From a checkpoint of a small transformer trained on Wikipedia: MLP 1536 SwiGLU.
Each number is 500 + 50 x the weight over its row's rms, rounded and kept within 0 to 999. Layers, rows and columns count from 0. Numbers have three digits each. The size before them is the row's rms in percent of the matrix's.

# up: layer 2 MLP up, 1536x576, rms 0.055, rows 1069-1114, columns 192-287
# down: layer 2 MLP down (transposed), 1536x576, rms 0.0532, rows 1069-1114, columns 192-287
# gate: layer 2 MLP gate, 1536x576, rms 0.0568, rows 1070-1115, columns 192-287
up1069 108:659528493538515512535468459385449459599479509605531492546440498457479554535520457519512525513512448502534498478549473443548524416522542458498561575426526515490467543544507506442614477547524492528644499522504425422483442547497493518524677462565571544472477425443528466387555546562506529416
down1069 105:514498464531519569543473523509502512495499541563484455515497509356444533520525469498553451399476538533506481486558501385520539448470507442429526595502504474496474563464475553425540508488483468531490419512442396486525495519506529570485591525480482554549451480446516458438495459503501517557
gate1070 096:436413517507459589564516556516509587520524531471505448506482524537462582541534528495509475463529393471469491495520520535383485379527411503573469526480559466529564591595524438569419458600533457474518440555514575591484551585481458560491326513516555331524526342561509539510515482491522515499
up1070 094:525492516508488507502488483494476509573525494470497450490499488511517555510461512445471512474487400468502558464448581474442340427624485561550473571532502499609539555581518374385502490501495492490498426484493572584436568458520479590505504540576525474520565557472485512484501483661538543420
down1070 091:550571501556430497424467530516560503505445514471451506489519443515509495481467449571556523532412568552500491523507484528512509480587551588495543512514454540579417505473531543487554456465435505488525497536520432418457452463551562473513478480441517541458545516494637551494439514486502517502
gate1071 104:457491498545564501543501501460472493522534516485503386546473475436487453450474490484413415590513532476454458521495390499510465456457478417547460498474487473488558484562583458512564503538532499414521482559539615488449508459532468501413446452467535533445427504550593537446427515454511569631
up1071 100:560482521492476372499557552500532533543478516435552464499404502478528521459568525629519513485523505554522486504489468553438534549429452435510484538481480436438581608687528468563493526465536531537476404366580460531466536581524459501574455550538486489521453436493486490490485497486599532527
down1071 105:520527457407519520496512547549552575557464504486493570567411548467429524562511515541591601366493548519545446536504491488463482555544409475537523599481468468508500466523526518485496551423501454607488484434588468484464511528481567544515530491491462474479448488484398444532543502485469488427
gate1072 087:435411535517553551438559512515497579471470557417512513518492523527504548399512520553520568476474430464473530478504408473570502568428576520372552457526581508373506511530539553391565545567473564517461522578495508490476488526475489513387502433449443544556524538476586589622562425480413512438
up1072 093:490484467492413497471501558492502515486519472495487540484602502459513482503467467526489524624470511439520466515492519508575547448495514515512508448480555529569544527517537425432494497491510453467501554480508393517425536476566513429542498603550592471528499472566531548553491569474501565453
down1072 097:419499512532593511511541491557431474489444521509606460481553492548464560572499393501491467529515412508440612490505499508503504497433556462453464451450429428400487531593563560505486484597479521464526532528476555576532513479464431496396530471491457509463503573514479564531536474403515556519
gate1073 106:538469508481433479534418559527522515502545509567492455487518516453396510492487548536448554544492496536604530480528555561457537494472481524444469488423495500496500492528424535476440468501412474438426547492439535423514585438585582532512515502521492530468566339527456502464481446491466512468
up1073 102:521459418515488501561506569547573501509398528511515545366425518419441570536490496533521478505523447527463591473504450531625525469465540554521527512521429463541547432499418492627503442487490564503376481518447497473592476529520527493527498488495426411429416466489455389487454467549492593519
down1073 094:516550474501506561561425478576584536545510621573519535509573514445480516440533492599504567592502444492478558488439485578576502525492519528432479476455466455446476426486434480549493455558446532431455454506461504497506449476541545462506520549487424504482496467467467358502437470480340540548
gate1074 090:414531413551471523497503488538513483545554483502411473485482517513493484498471457380545464523532574403560487521441473497403489515477386519555463437477471517444499446543527523441482445546526519561533507477479534559565526439645436450558634467516591541548472503420481442539519504517565490493
up1074 092:407595499514507512554488430483482486594522463500418572466430552342514404413510597474509484489449523455573458468431512516555446507533470508567533456503477556461565496461485544542551477527478550436510536467497402550496516593456507482450548468459515616477558512482509374611485434509469417456
down1074 091:500523495469528381549458449551502561613540475496528568503456545388581469515467516496517500553573499532429514495517504490633490491520585483567457478479525514458520537501604570491525484457496515440512518581487528498493496518534530511462400441477489483431501478471506498510471471506498491475
gate1075 088:605508525448507561494550491422514443434490502425470481460491528421469509525410495476471498591544576488481477471474438516518514570517410464526569449522516519466596491533473559409435375509634488428590460453485490630435480534446533521464507507499575474483521430488460607572528469439525464531
up1075 091:505563486491482487524546547434416507504405515571561475500477491475529597502407491453530463499578552519446537573476528440479496532547497537476602559527535497418458513533462462461580567512495515536544478459471634573435479642472475498538483513437516455487464539522485482584495609457445475544
down1075 094:484612553424509530562484475450600507523461537419502453444426536428570554473502504488572512521526462518470477465625514412477461403524520532484510535502473514497490447456499469486387489492539475535457513527494620647512465540477416493464465519507501495559472546490534505503547406445513449556
gate1076 097:388561505505437572527491500511502501521351452528484482509520542498449477496484506449397446527525508564491483548505476490437560528493524614438444477522434530524510414562447518565507505418468528517391424530527492504681525491437520422509482509522511472472516589561526485466463469547531472555
up1076 096:410611552490486502540521444544472494462381512548537523531428547493465513498565516492489482519518447435416436494511496561502507495512483557460488490504472519573489446520452572530558440460534470603430421505569538539556475494490568428589547506456548514537501563534471500470515525526518540557
down1076 101:417528532446501543434457448486514457576467505525550531559593540606523554492475469484483493466555535563521445483448471527457558534506588590471441445562484506534527572470455589557543548447555586550470512499556484543523503473496559478557396497557465519503546555504506445475521543522339544572
gate1077 090:467495387454394454503426560442507487438533534562467524544490424471477470434454502531526513547487470535470580552483479531457557453509489413551554446548471497553454446450557474507438581517401511515515553558494585497546485528495470432498524478498482563576466432537530404505456476554537457483
up1077 083:585578556540562482484565548517546584475475495555601517483502494547547488485523512531502446471480526503628548458435486492510428510438488503532427505519494514509524512553504520352509525525441480493495431380508517548469445495595581522542585546532653461490517561461484559456501455513492536446
down1077 091:503494464535532476485563425569475540478441477496522468463398624533561507433487496401534586476416459442486502432577465457474600474522525552484439505455538509410519563580511651533522480478517436510546414543528483445497545429430384526447521544505440457502475607462429575434576485483463542460
gate1078 099:482391492477557522460403432494465461530540471552434490498521523463470431457495483485494542555551580407531505427460521497448502554507487403551527562485444522464479474541580403447519515510543529484441459520540503507463511414477590543554529472515558507546539470485504520540449478496497372426
up1078 098:532411473408460483447401516511539561591591505566501453455475485476446373545447521438608533422434553505551577502460516532491470462485371490550568506500611529608541445510565418459521583553458404509500522459536517585530621528490505509539570477499534515516469644500543501546490555440520404432
down1078 099:516526479502479487435475491444459549450461612550525455486528447510416426556487510532470669415514532491458517550522441439440548514488515455512515471426528507558505535549535436458515520441493447474503556494630537502480495507505605502495500561499577557460392539505462493625561536520584469535
gate1079 091:441551519481540524554486397435544608527503506540428521517591511519465567582580465476496514492532500510478491485519482479424493415478548514478460492480466591509460512449462468480517534420434517579459463585484512541495490608544534504449458469555485440412496446447494526522465584463492472610
up1079 093:478466544485552465506492457521566529563539485487485464473531472477498550518593454450552486598423453555454396563582472503492407535439555472509531423477490517487501598503478539512505509407480533491466441530498548525449524548445479406434443538551434448463488479448464530474418494512533557576
down1079 092:480504459520546547504449469459502550418381499549532480570538594546455503483504429461507570435520491562457588570549442458501376382463554476511478446535471488507530546500481470469478432484471455500496489522466521556501572484536540499492466604484566514441490493487484464590346519501504466546
gate1080 092:477478501564502511492518607456524490432461470484526499314558433610503631425506589505523495532496518558434498512607440565469457466535468504524478497534589494488475421501487378516517545466546471591515531473543536445465421462473433402500531541534533417420572429541449514430524417493488550429
up1080 094:529529501552507560473461552472511461604471482548483520482481529437507604396508542469554522478540437558526559511677480528586529441468492586573544429503494476481506492519425468616387474473608493492493422537552547587477477535507503533546415344423547527530461522530527480573515512531514472502
down1080 098:530461533521466514530505522498460453493513479580476542468486455464473386407461487590499544524562489521446538356452520521469529541526490557478504443478494589510468524489436513501478490412627585467521475423487534499461462473489535446516515520593492533469443485528583476482535487528460528557
gate1081 103:530492396487490447468498478554521556583558458488571485516458527551520494463447466544422472509540525394491460492434537496450564487402494533426511369494528479476388468467530468495495508479496469463462523551481374519430439387481525484492556497468533646449550477516419516611512400527477469614
up1081 107:508537635464500505489578558552523479545571501459517492469437516393491639582472556480516421519460564519507482587528500524480501540485392472493508517499533460547423412528526413441497531554510512470529653532347503487497510496563486541458459619542447467463501452534533518497448437528545591457
down1081 108:532531536535490542479469554622468491585500481435525570474411489485553605601550533477498441505466472514476477566518499513516572541489530449511507535538499435489463522472610368419523463526552490489562656543462453482452483524491496587504464565492565495402505549489517450532499499513536521482
gate1082 090:555423474574524447493432525505501465481410495513444524479486514456471473526399495511448505556455420455487523449477509511456575470516488526455502465549484533621530499435481526504464379390427492533529551452445528496492514485472507455396582497516549494556488472532622439486510612516497472448
up1082 091:467440542482478518538523468546496501561610447526517447419565492452561486503445499487578542526491521453591596494618450490524508466400451507556556450420481464532543534537477423417594501464542494473363481498568525526467504421536496482536461455497401529455426542546555501545511551451494494435
down1082 094:420517541486414485462465480619488537546532502402457515493451488496569545492471482386534387497466450480508459546543517462514655498477412523474523443589562522498554485357453397464528522420403568528495493509473594477568467527522533430453468451463515527588534436467509526436582463525389499441
gate1083 100:514406517386459485454545617564432456409568518507525498474443470441481520474507567556502539549398501519502477451564474479443532510527376547528378507462514559457384533551490509422327538451529422425484538359442502462498575486609573503484530556454514490534474600506471479523586446535470497482
up1083 094:464481513483453439521503525552375473369475570515527382461483454412524532484579555586477508538547490489496422500542445510515504512511470519549371579493536545491496563544545532386469422476573477535503480458523526507449602543626548493484554476486528449501447521515521506520600443533535522565
down1083 100:520470517500453548466540526489563530482411554496489491524501441606478470565444486493465543600485442475461479545506548529496485486508438535526569478490504518403544428525520503593448556506620477566571564501522482478471521487519550546585496470567509519511546452505576574499450507491452526538
gate1084 099:482471440499401513436516472578530503594511497538442523513536417488421583464393522587489511501544466467453446568538497458372558536553590489419418546560596502423477474537477449500503456480494440480536516484507423508488490421443489521485569536543525572485412500504548504546382502577506446553
up1084 096:553508466565512433500514477461482546514505516467544534474603547473456452536473491404492503497388546563471479403546482511587433523397495527501546461509533543484552561489482504500428549562565477563525505533549505518550510487503533503492459515449584418572502485432512529464580438381455556451
down1084 096:499493458507533479487502501480563581394507448509531514479518501432556433593537442436453515423529481541496543499506448492618492518465449485508593507551498463503535554462450517469494479486491540641469480491561576467544538526570538472433435464452468508488510499600427509506515496462376515406
gate1085 094:473483556493433520534434510477498510525543509479449460430451528540419434510395444521553602513595475494374548368462453445501489533507414536551545479444447549466562436492431499472409511447456484609537434515463557596551486471482477484601474483443601506506430488464518450450426553431596625494
up1085 096:439547492515411540538477487437409483509508506432488486581505584496495546526487462497489507463482386525376598455485539494496478347560565499526534530458440379351474454514445507506426437525499462458497549508431445513471511484494482447569532533478397556505556501436470404452480525490482528478
down1085 098:435528524445518510523472501533440555488496526500464536527557530508589532465604556519557532391476490409527479612595434557594515539552584562486473508482492444485499403500502451542490456540550428433444585512587447448509497507487481480465456534526464454424596499543509452541586463498470438521
gate1086 106:496410500521525383547505459586493495544507427443493420562458466521529490535376525403580564525595551510387536569625495554403485536487434473510517545545529501445408516509550540477479543460567578463456566532496534488470583389518520506516502346471489446433500488461552546427560463420534516421
up1086 103:564533376508421587457515513379515563478455481595442519451524507448471523516566437581422513473455527523510423497385470401595478387478498544502481508422424515628557475461481439605568436492508501542552466458556496479517515548527481558491445612504552523529569509536447477546407508565531464514
down1086 108:480510507468478523489452531404501510424436456539545518420494581494475490566487545600493479431536510429570446508427447502561455459492529474482486498409449512506512446452545394529467389479362395542543462529471581557437487453500489520517407497561538497539573549488406471484510532518600447502
gate1087 097:456500471506456531501506523463561591490478480466483469454450453539553516471549472512435510475387516593445589454401409468487516460414535486349431531529426434455472490464489497561493518456440474476402549570579501495534477499484491444410419552551545516512513491477514376513531455568488490515
up1087 095:497591573431423492565433495429499493449559449548486480517528523472505461519475481552513496564408478484537500504570528462401563515543547560544454463465475498508541513483503452422484509472519504531499511467529548580571454530444561431497492524407476484562536562557498543445537496526572518543
down1087 101:509569525477452499535568466511550523559489452549439438459430514520572529578573554459529542464371488519483502528475491489467539540400510517394522399466480503486447535457601522481523482497449501522492471540496448530535532519415470484415477477542511512485450537533572508573467467567530449519
gate1088 104:493532575491609470474451479501548443489479466474375481484567492531498441455541575490528487518472487539469591536577553603470492474542503473372505417408611522549363514496533524461540493492505513465527493491466533488497587494420478541482397403491540421540440492405511528540588430523498488514
up1088 104:496475445447421540474586445528526579493494511545438571560538415457515579518468595505547494495409459508399466555536476405540573577465472414501473509550517608509547513474526526485550507517493569541492504503399565591558529455592521492426412567528468461576521536376460501515511551461534502534
down1088 109:494435533480376575487532434516484567480541453506557488499508502487441498533567499470499576593486388422423447420450460456450628599502525366594472535570347490569591603423471524498486543466500531551508514539456481599494495541517506508534516584534479476571657520458514457432408575458437495489
gate1089 115:453597497541488511441481591573518455484524423378539509511421458532485608539538527499508471495438425521512476396471544499465519478449542551614591501494556534465481491489490507502442502459504547493516542552513442543541601438428412438555493463531482482449523501591532445524490498518453530503
up1089 113:471544588491481493600450525513474548620448548541481496488612559452526466495497378427536515538540480476561449533523520519526424539482508482408531528558478425548525530506496622470442435470486489483514498488405404504417477478590583559441528522442525586515476523472499553559561539361510480511
down1089 101:519491546524534491545539522436581579538469522577425541446570534501528471463526494455500546495577557563566484507505544537519426483546528472426447517545513480527513527567465476515453505463411467483541457461548468478483503552555526562449491484499477548497499511487506502466605572440637454416
gate1090 081:510526568408511545501483472566465574598530473587440491433437426456533509469490418553538515475514460504547533429598468569472488460531478526449513632466487550470474501548516501483583415553501505537378396441439554475477515484419530473495485471481510501470506505510492451484398565470469477579
up1090 079:481320502544462522470528425488481435508599456530453487420547541595507615474440448431462469532540527477564352528444509529497473521506503541530438571475519457528467493526551452501560525494512407422476480579530495576563465424552500552480563549454510594474474466481434569468577490498532519521
down1090 080:481496505487494456556529504475505529567504408496449491484494454501484493489478454577519544501412341519598434433477480446489523467536546527490503515482558539478517539550448456553519529465478551505455430485572479465432541480389519577557486466536474553564495585433534480503500544483464516479
gate1091 093:456551509489506412560466623505459469475545459489450491464535560458448502512460529528514536566460480492644505551511464435484499450479469536441560462449455431485538420430526441468492493481478488477402513411515498463569426468486445458523424487611453422449493519494607495546424498483571510477
up1091 092:431527579499441515500553441450413530562524548480567457513557523500511469580534433513501499490457526418511467498499430454452512523474387504529477457520424422523482488432518400508508507451539420498452536549539506518503437515496524510507458515503566519455610529479541604495464497536508532481
down1091 097:485522511520537365554491472487464501442518542476514442492536526519584547460551473577527446581509504452411472469441380513527511525485451462563496461453382464427449507494462398500509466367460450530497567517466522553535505535501483512539439520499502559504585521526506490502422520476444457467
gate1092 088:442544520538443514522500559481467441513490463503468513576541489514510494448596570492601518505502536508584508476502501473496466582481454539531592441455504445597487458462493496542493513496509439495480510522498493537397500504423588502386576500428527549488447483429483488459577539422532530515
up1092 093:476431469465455575473495447424508473482570501512510564474506479514518407429519528549466441456562527514487487558469348450521457523477527482515482499474521562519501497521591559517489477479604463463488558580485520493455551534544500524617525487600512571506420487460523504451466458553527634522
down1092 100:477482471469493558492472586531498554457583480519571440489525425517473450556445486551496459502567510494471487624401513487488516437443509461451450453570437499432499524567619554504537565539580492493571514542364508574509525501445547441563537487558480583469489459554571423455511480526484425459
gate1093 115:498522518429543558488509478524538481481451477501431437452545480579474556472557501467536509537533464521442539447449536497520497571500523441608562539530498584416482523574496518476604509544534455469510523477499500522496462430542463580545600447476503543462470473436534442506480444525594487428
up1093 113:425389502422510547446498472545399562473456533471509488514516491545463571488495668462503509596553504516415565538522490532536493534504434505586554468482509474539412425543526512509654460458484417432509466459511450482454547486565524465520541572461504557513512449489564412554509544548532472472
down1093 113:426472453535526494548487497581454560533473577526483477451524412526429547478528501468570470584579527474452570479488497512550458556485483437576574426469439538515456515500504519432632485487514395405515481489514440509475516480553532516451594512499483517508447470448544486536462499461475519438
gate1094 110:581502524464448524481477562500471514466385534497563515557511523498401478442390445489492536491560544448486473647529523593475399486481533522476629536464571504482467491531641462509563501346514528574527553522513507518555510533541508518460508537351545549451538455522495456525537466544524483509
up1094 110:509463510535425521459483567479447543609440443476538461455532478531539565455456440486518516560466608505430592493553522609422497497516486576485535594497472419499445535475520487511511427487524572586518596516517517526507565414362460487566518468374464566540485521487459513527494562517558526450
down1094 117:516457415474426499425484557565483508477453499479478459505509485497520514460485520509563545472519483417490502524474469475480449452451567513520525640485588459499524507504537498494486472434572523597475540532498517606513559496492485523461547514328491520491497515464462463520515478535448458542
gate1095 112:510484567463486523539395559456650472428518444529354480444464540528466515566409398437565540571425461528490504502485605421452468465501389514522486451468534549512463505543489503522530476472393514497475480488465457475515507447450451405491515456492451481523650516503486462496521451521497463481
up1095 110:470505539401531525526458470434491544364534568526499453463469495500463523489513497467551522474452388542510533445529510463478404531560539508450508524506563557486438525523310535539524553448459474501501571466497505436495487553463500506502516444502420615555632568467501498480557448484488448532
down1095 117:521496560439585523594538441403451518429542539478548586529525436525487490439521512562453552549398459544504476496594582479489468490533530586456547493436562514510540473483398510573548534476427531473519532430562486510431525459488542541507528489518513529514547504514533470560464505468356512485
gate1096 118:574522538497535434564492549414403559398532600458513528537485545426512454473431502574489498437488553380453458521481501515466456538574629490537459462492475539434509528520454369422457486480540494531475472410530551480501512425575513457629455500527429444548522353439411516525514497502497624473
up1096 116:538473509528540549528491557491505575439574472525448484444500475475511553489450615406509435475484503480459541577476470523484606462645427552397483473469452538504519485561536491437549539514523537549541482491436490572476364493585519387539452587518496477512422498435491509510372568601533562497
down1096 110:496478547490488560447487520522516371470509540452607518596413463537388494409487438545408513459488508543481386468470492548517539559436490484491466428549594549533466533476410507518469487509520414340499475493551505494499545514500445481499529468539483506453529488458489449534590427390507501474
gate1097 099:459473388481443416539485530505545535582625493511460479469465456492550476532498427520478514542506560484484517507345518463501483465511464628547447446552504497396493517608543515486467514494516443499504572468458481544450496468517582536444488520578420541509509576537497492520509489421533413544
up1097 101:523570521490527553451540496532447488465519536473534513513622554452507554507564501478513518576483461504584504502494470548474524520496647479497606528451564541632537482333448515400531532519534502491539541577511544433535518532470469441543533457417491426499479452484497440532479639588477662422
down1097 093:556514560540478473462476541487591552552456464458572532466473522496489507483517486528487467521485440555475463545548555525513554530488577516478487579547497434607475503447512613521501490458442526584445556540462535494509463446493461473440404539526550449507532480525456525530565537585581525483
gate1098 100:541433520510433489499391518415536522499438448530424509592492599496506575418569565453510480480496502550378454504497523601465523531507477513558504549559504476485451509491477431477429534516540535596466476469476569468479538486547470466604443488442494483493511451555499564528513546401576477533
up1098 099:538474526361436513491488502515490493469470479620380491524492526497489563431425515492573524555567555516482405431463554465544455540491474577598610510542534470397540381529487526474470617538467515610474487467540582492433531510581479500539486491429503498543562460545514529572495572466558493522
down1098 092:521436508452447475510475533420457463544505545447453502552491470536513455494498506509429488494503479509413447483538479593409512480586470502546477452497592495476501430495461460526497461501506528523450439522553473509487530406564454496501490476429454508537518440582486500479533536458511480592
gate1099 089:448507490484402509489509549544441474621500438520462504550514458535456479580474521504492536497525412434408515513542471520516501500506568507531533561446538515499533427498457488490415440532455608520501532503624496491491472570510492453562531411474449517492450561635475404559556448458511564570
up1099 094:488492447591532496462435426467455521604531485529504526524549457539515406460515539525479591482497477462443492506433495520415435512502496536495524450521400535433564556491430492562524500574527509471546510526594485529455519497414490456545581498551526488501489477529449534486447534515541513509
down1099 095:544522514498446552525464376431554490463488456529410435460426397467515422455492463502432584486517560464504518529396501468507509586511581558453516536490509479481517496450426511474579487567544500458546462545532418507522485494513530438416460532470569453524489455497460536574505495615536527494
gate1100 102:491537468487450465450504414517487490517531487393444474384425504520379471433480504412487473510524509514550447482453549488456519506495438557548470520473549386522438507475497512439468533502411342500461425501479492494468559581469484581445477468464530521505553465606512436551513532457505515485
up1100 103:608389512513491492510524471488580497572566457503635469538541534471544466545546574514478568493509549502445566484555473441454552534464497528453516538542488582521523458607588487592478544570485509547482577566515616514575495607523471495472467509479503468410485465353521543463549533528400518442
down1100 103:478520496450497412597512499562478473552487441440482479490545548494654471539497550520420646476484498527544595440506585447497582542437487447354580518581471505523489404556449438506526628533471539544556546509478520454533464537524530443500470449457534473513509557405544628472567498480420503502
gate1101 104:445377478512506544520610519472489482515466454562426488358568508560533573582488457515480554512528503493449475480552534552478476564501550537526612503434450558635563469484482478492469337556567438507545522617570581560447482532451462479551484417433477473486512480473473482433514529499559516499
up1101 105:413561512513428543521460395565545496489547503508504520527509467507477484498501527521483476413510413510480483525527548451500456410535470532536343497435490534489415488544503449497531653451498464540373493539464445441648510490455478507441517520682479555546488569615552532543509457505486595531
down1101 105:401504491495423585569483492499535506529512489451486432499435442490406484472441495438520523483528484460452437452520483464505486394560484498528331505477542516462482456560507498502453556489523461511477536521440494484591538516519531505476567531595498436472376484527612482576519484469565510516
gate1102 097:582496521463447483485559546472450465541437477435468393575546570404471505601539425545422498534482468478520517457453556489506526520529493659390564559483510520559511494470522520407369506506492452511497500421484469573508592522360464507458497585494507458541503538442482506440547540474477520431
up1102 089:511481534535462489574567474500491531525518524511433500559526562564540435597420580569479498449503499508470536525541438496568547469469557572457463554518598502507499497559459468377473476521506482494496607539481506495506524522439456502555444402526411410547501540495596508496544593452479529492
down1102 100:472451546587471478514428508594542557598611555487511545432531493557473564487500486514462492601496464501475550456628560616470433450546451423594508483447558482508543459551527400496490512420487533535559521503524484426548490514580461427538476459530446444402495433538512543494494444518509470589
gate1103 093:431480546445508419521467421442399480574519489513477478504465529553529404489456431470488500509491571464486477439544457529440554526516528460472564438449488579416405554565479548477416487466383558523526531470573508578413557521485470424529548473522538567471491453593474475562509421521536596480
up1103 097:585430382598489507485551575483547558458532488514554482507515510469533557447405592515534494527538551507513496498487522467588514425410500570529533523463504533524508519521619483515577526534518525484521477391460467435565477499453543432479488555463541426530524452529498525517415539580511491535
down1103 095:478441526565514507468493552524548555533525548475461488537462539516535489464492533402499404560558540450568480502536478549506516493452495529441469628505486472500524493522610475591469554510545479387490465511483486551485483559557511357429465534487504433562535501525545525444445500534554456575
gate1104 097:415494534446452523487574502555477509560529462465534516467437510506465441573573517447461469508428508524502559458460519555456469485458512449495465501477430491482512529543515531412519477401541475542494632514559529527495554521485563435529593513447432535544481468630543497544495559544503513595
up1104 095:396541480478496505471491540550572498472440456552477558501549531496424439499474555452429486547510498565491519519442544492504552538480527460484382536425456495472536460551529553455480532527543604516481381495474559510590521563504510522395476574509510564492441460548448539543604519489529468478
down1104 099:490484403456462518541510537449496490492406467509440515495568533497461465603511494446518505521425473570476518570461523563561673507516469616527548422456468465403467544502523534492441508490499430518542461438567555509555555441521488513408539550535455532475474517514470580522536503454473409531
gate1105 093:464553482479450464490598406455503470514448511492568582523499641457503483398513528534486548486434513469463477419466528601546512517492495505491403464402480514474454531489535505442471444465478456529616490491538500452620651510534537520534490503471538497457503494382548533524494553455530528486
up1105 087:490521536559482487546639504506421446586562516532431471418481485492511476523476566501483525555384497443482468480418460447526484443532490457458510582501514481598486607504498436397473439452503447600485495458554553469440452554539575456559551454411556377513551522449594465494528553483470469515
down1105 095:541504439452471510548524519432481476498544475475488425360477423506525574558480453424461502533509525473473503503579515531471495442483426552518513500611559484486510463572612396531523547519441531451401463528481454552505453505469522486485544520449509481536480548505443547435524590487420518550
gate1106 104:492465485456553492494464511450445514453421512490464500518496599503431369534584568467473530513588414522464512471512558505505513605527539562457484482488455655497403491557455546545473423484504531487466427489559528494523538498463446570501497463503551531501469483450470443515424510484496545525
up1106 118:468585503577544524551501379528479457491497584464566498428476475494564552445522491499492437348432521506477426543546494423507470518486524447521482566506567538544540443462542508533463548564584537506516489500459569514543476585522446555511616430440491409445523472477501470492556499474392505459
down1106 109:455531520495339524524502540533567437526565444531506483404520483465577527473423450513552412564440563514581502542499432490493484469449433502492465435562571412482480547485520500424575570536392499592518600486441507480509480529505503413585472559464497474561498562534512562432565501523492413460
gate1107 093:518456379557432574526510482448500443504517478498495518449552472499528600500540484438541554539460413478515509540563491521534462485476531500506448473541441564531580539526504417502464505394526524462540506379418539486470493489523533426417470508482500465460505510421450483501524405429534521508
up1107 090:466560446466503401520538477490434447526464494483536408416459427507485393531519497486532547484455543565580506570512523533554470446504455522483502516586513428529451432507406518357513506580402506579471513372470546571458614502509528449518548450560415600446566527516571479481505568428457500500
down1107 101:530525502544450533473547573531461448422466481527459459518582525515581533422454541567439563459500523528527624454474572439528538404518472432388514458501446566386445608466446446461519531534483489557469533532510565551440518493462510495404546495484544477515531511565491465464429455473581486467
gate1108 098:482491518513434468438518484562493411503518465449525528546522550472493512431492520513560475528548539526499464441496447483502494445458484579417521437469501512515530511582553554400591553498571490547499493545447461470528520520513508499520405519495448509476482464450467477523592493430481537417
up1108 101:519472558518553578524540448529467486534574464531532510435500448463449398586481467582551478541539479479521505505409506585442552579578489502530482417551507446611471489500496502501554480493456550485544465526619490493557522377498457500589579549488653552517533582577442525501514402552529597494
down1108 103:472443404586524403447512435518474445463556429475471504497557516562477507456504520578544370431456431450446484386519472489485541500522474475530470499515584485471564455518526491412531590563638550559486443521469483467471491560506398529477528510465503447475462458507507464489530524416490548460
gate1109 089:532515517530642503518364507537528472528554415488509484447443606393528517477410475470535485499513607538552512462548485548513482530510460601501452449473434401576502530425568522551485574531415526523522538507508469556461438469530446429514554563432372459469497522459465503493570459563568511494
up1109 084:477490514474486505495532425488596478528553468512516605502471493472472423481572474510517473491545458442458529457462537418442540467530502502480497405455482472474517487529533504496453573518388578466507553523452447367569467454480469576548469510438628448463544480542506580574453526544451519562
down1109 091:422503432482575503462468407525499500504532418498510518450537598433502410524500578436473465497419518487558507520480493455430475542437434646487453524513446483550487566418428498564491499476452501570535535470504511394465477530513373519483563605448475508457530548434514535489578481573488543486
gate1110 106:550514506528500463573678552480464555481498444601492525485472503486472456488392533540527460479576468547443514469568569489545487509504459552520534538413499455508444508483520432459533461441525534487448424385515386446464624502500500519502415528477453531501505524498478547505393496488460461496
up1110 109:579574502522524570509455420478455439534423549517580522517527515415527509410456439564506409461622547464516419492405522447512532631507559499548488605430515607540484490466416468458529471507578504489495506539453569527497579483520583537506473449518467514486626486550571494519483441437488508444
down1110 077:427471505517492563450381501511438475557460507457584478578524547482532495468527560503517542435517542410776520491509514554468512512459497498507495508535545481499534505477418474429475521502482498479496568734518559559517564523464489482458499468534497500493550479558462443540534473432516466485
gate1111 091:516495502427534557447579471479537567528573446424495463509477422501434522500410480517478442506567462565558501511409503531529472524501477484351525550482520550515473473475471482589504469473374525510486481529467485522551390475435527531506405478405476476439556465432493550484516396514479477518
up1111 088:500519527543501494518369536442495426439509534535507520431520496497482557516513579346474523509474556509457556447497427404461443560493506515567514433495459534484546452430507459472470544501526396544462510454504517461446495444600362428408468480513504487490514593441559471563505620488538445528
down1111 090:474512533468525466442449485544543463467535561437465566381425510621519501524503479427546516562544504517540547524405440404548495554481465591483545524460439509462472477517545546508529460536485465489534486486503541474508519545538498532550501509541528490492495537478463530407517444481764542515
gate1112 100:471517545469420631478499441538488519530549441521432503528657522444450495465497536518466483546475440483489562547379466526464462422505491528534496429506468445481450544354432526448542424525581544505428503389467445510529514527565477555514482362446517513503495485504527515529514497553479535567
up1112 099:709581526517492538458550492463437429539444454514526504534443520436427528544472495466519523461547561564463498557516529496475536477483437367469522587537562455589472471519487529593397581581447482501572507555571570518389477397510433444526495588376556428459561525420519469574499506502496529540
down1112 100:556552504490538511442483505431512452519440418540479527479437441477418531453491501457508516457480507474502429468512479497565489503481465394475498543528496565525480490563550496532447543565482471416526560572567565532374466382456530417504436537461565454488581534504495512491498525445477436444
gate1113 090:550433566500555482504522508451542524488462516497490494474510574467468558517477575460492585547488615541438532501552471522499452505467471547391564488527438614482422526541598555492448609406425488491509494544422431399507557431539446516454464586453491448494489433491494594465453527512484538503
up1113 093:504519388543489503534487447423491465514525546424501434451531499550547465517505408547453463509454461524553559511481479505477470484537607487536415464556470438465543537440492483489493465548646512503492512407544569565447422514377574516443611470489488580548495627466521474508488505491530482597
down1113 090:596561526551511486429402422511575405452481428637529619457387446558524537520542445493475461446422451451508519527460517529495523485482503529562501449515495416542496535476508483499520496568559443480478558540506412500536472541444520481433557478548436504485535413494510513460513451456489476496
gate1114 101:434386508503533524445444486531518568576601459481438514418499569500549453470535493432551482592456583519527493580443599626537519457483534497427536445454559467462489505453424503488566527577380551487457466442525468454453445394549478437551489483356487504411442533533553510620508403453552525444
up1114 100:494561504538528468612438625516479544475407524529481465518520504479429532469511471415538520466503369565538598518546498506483477455570509512529495437499492544514485436555560551502418440567604475535552504475430477566499491554455618526497434528528520518553544478495511506450508478469456461534
down1114 102:529541490511471436559484557530516437463390595537509392546507485555357531467499502452445537403549454534576542410475463476419487502527474500465475505517425527475492357506542540509474470485577520533501544461435540565486510559460568585480476546511549508487513506540443501498533555385341452518
gate1115 127:515519487508365543462482422442532530529553419465471516513576549543550428505545495446519503430449544467533519420466568515476540535503505514467497512537554557440478461490454366497501492554533558609456435476471453487505568505584576545507494403475544421536535464487443473481506535447571494509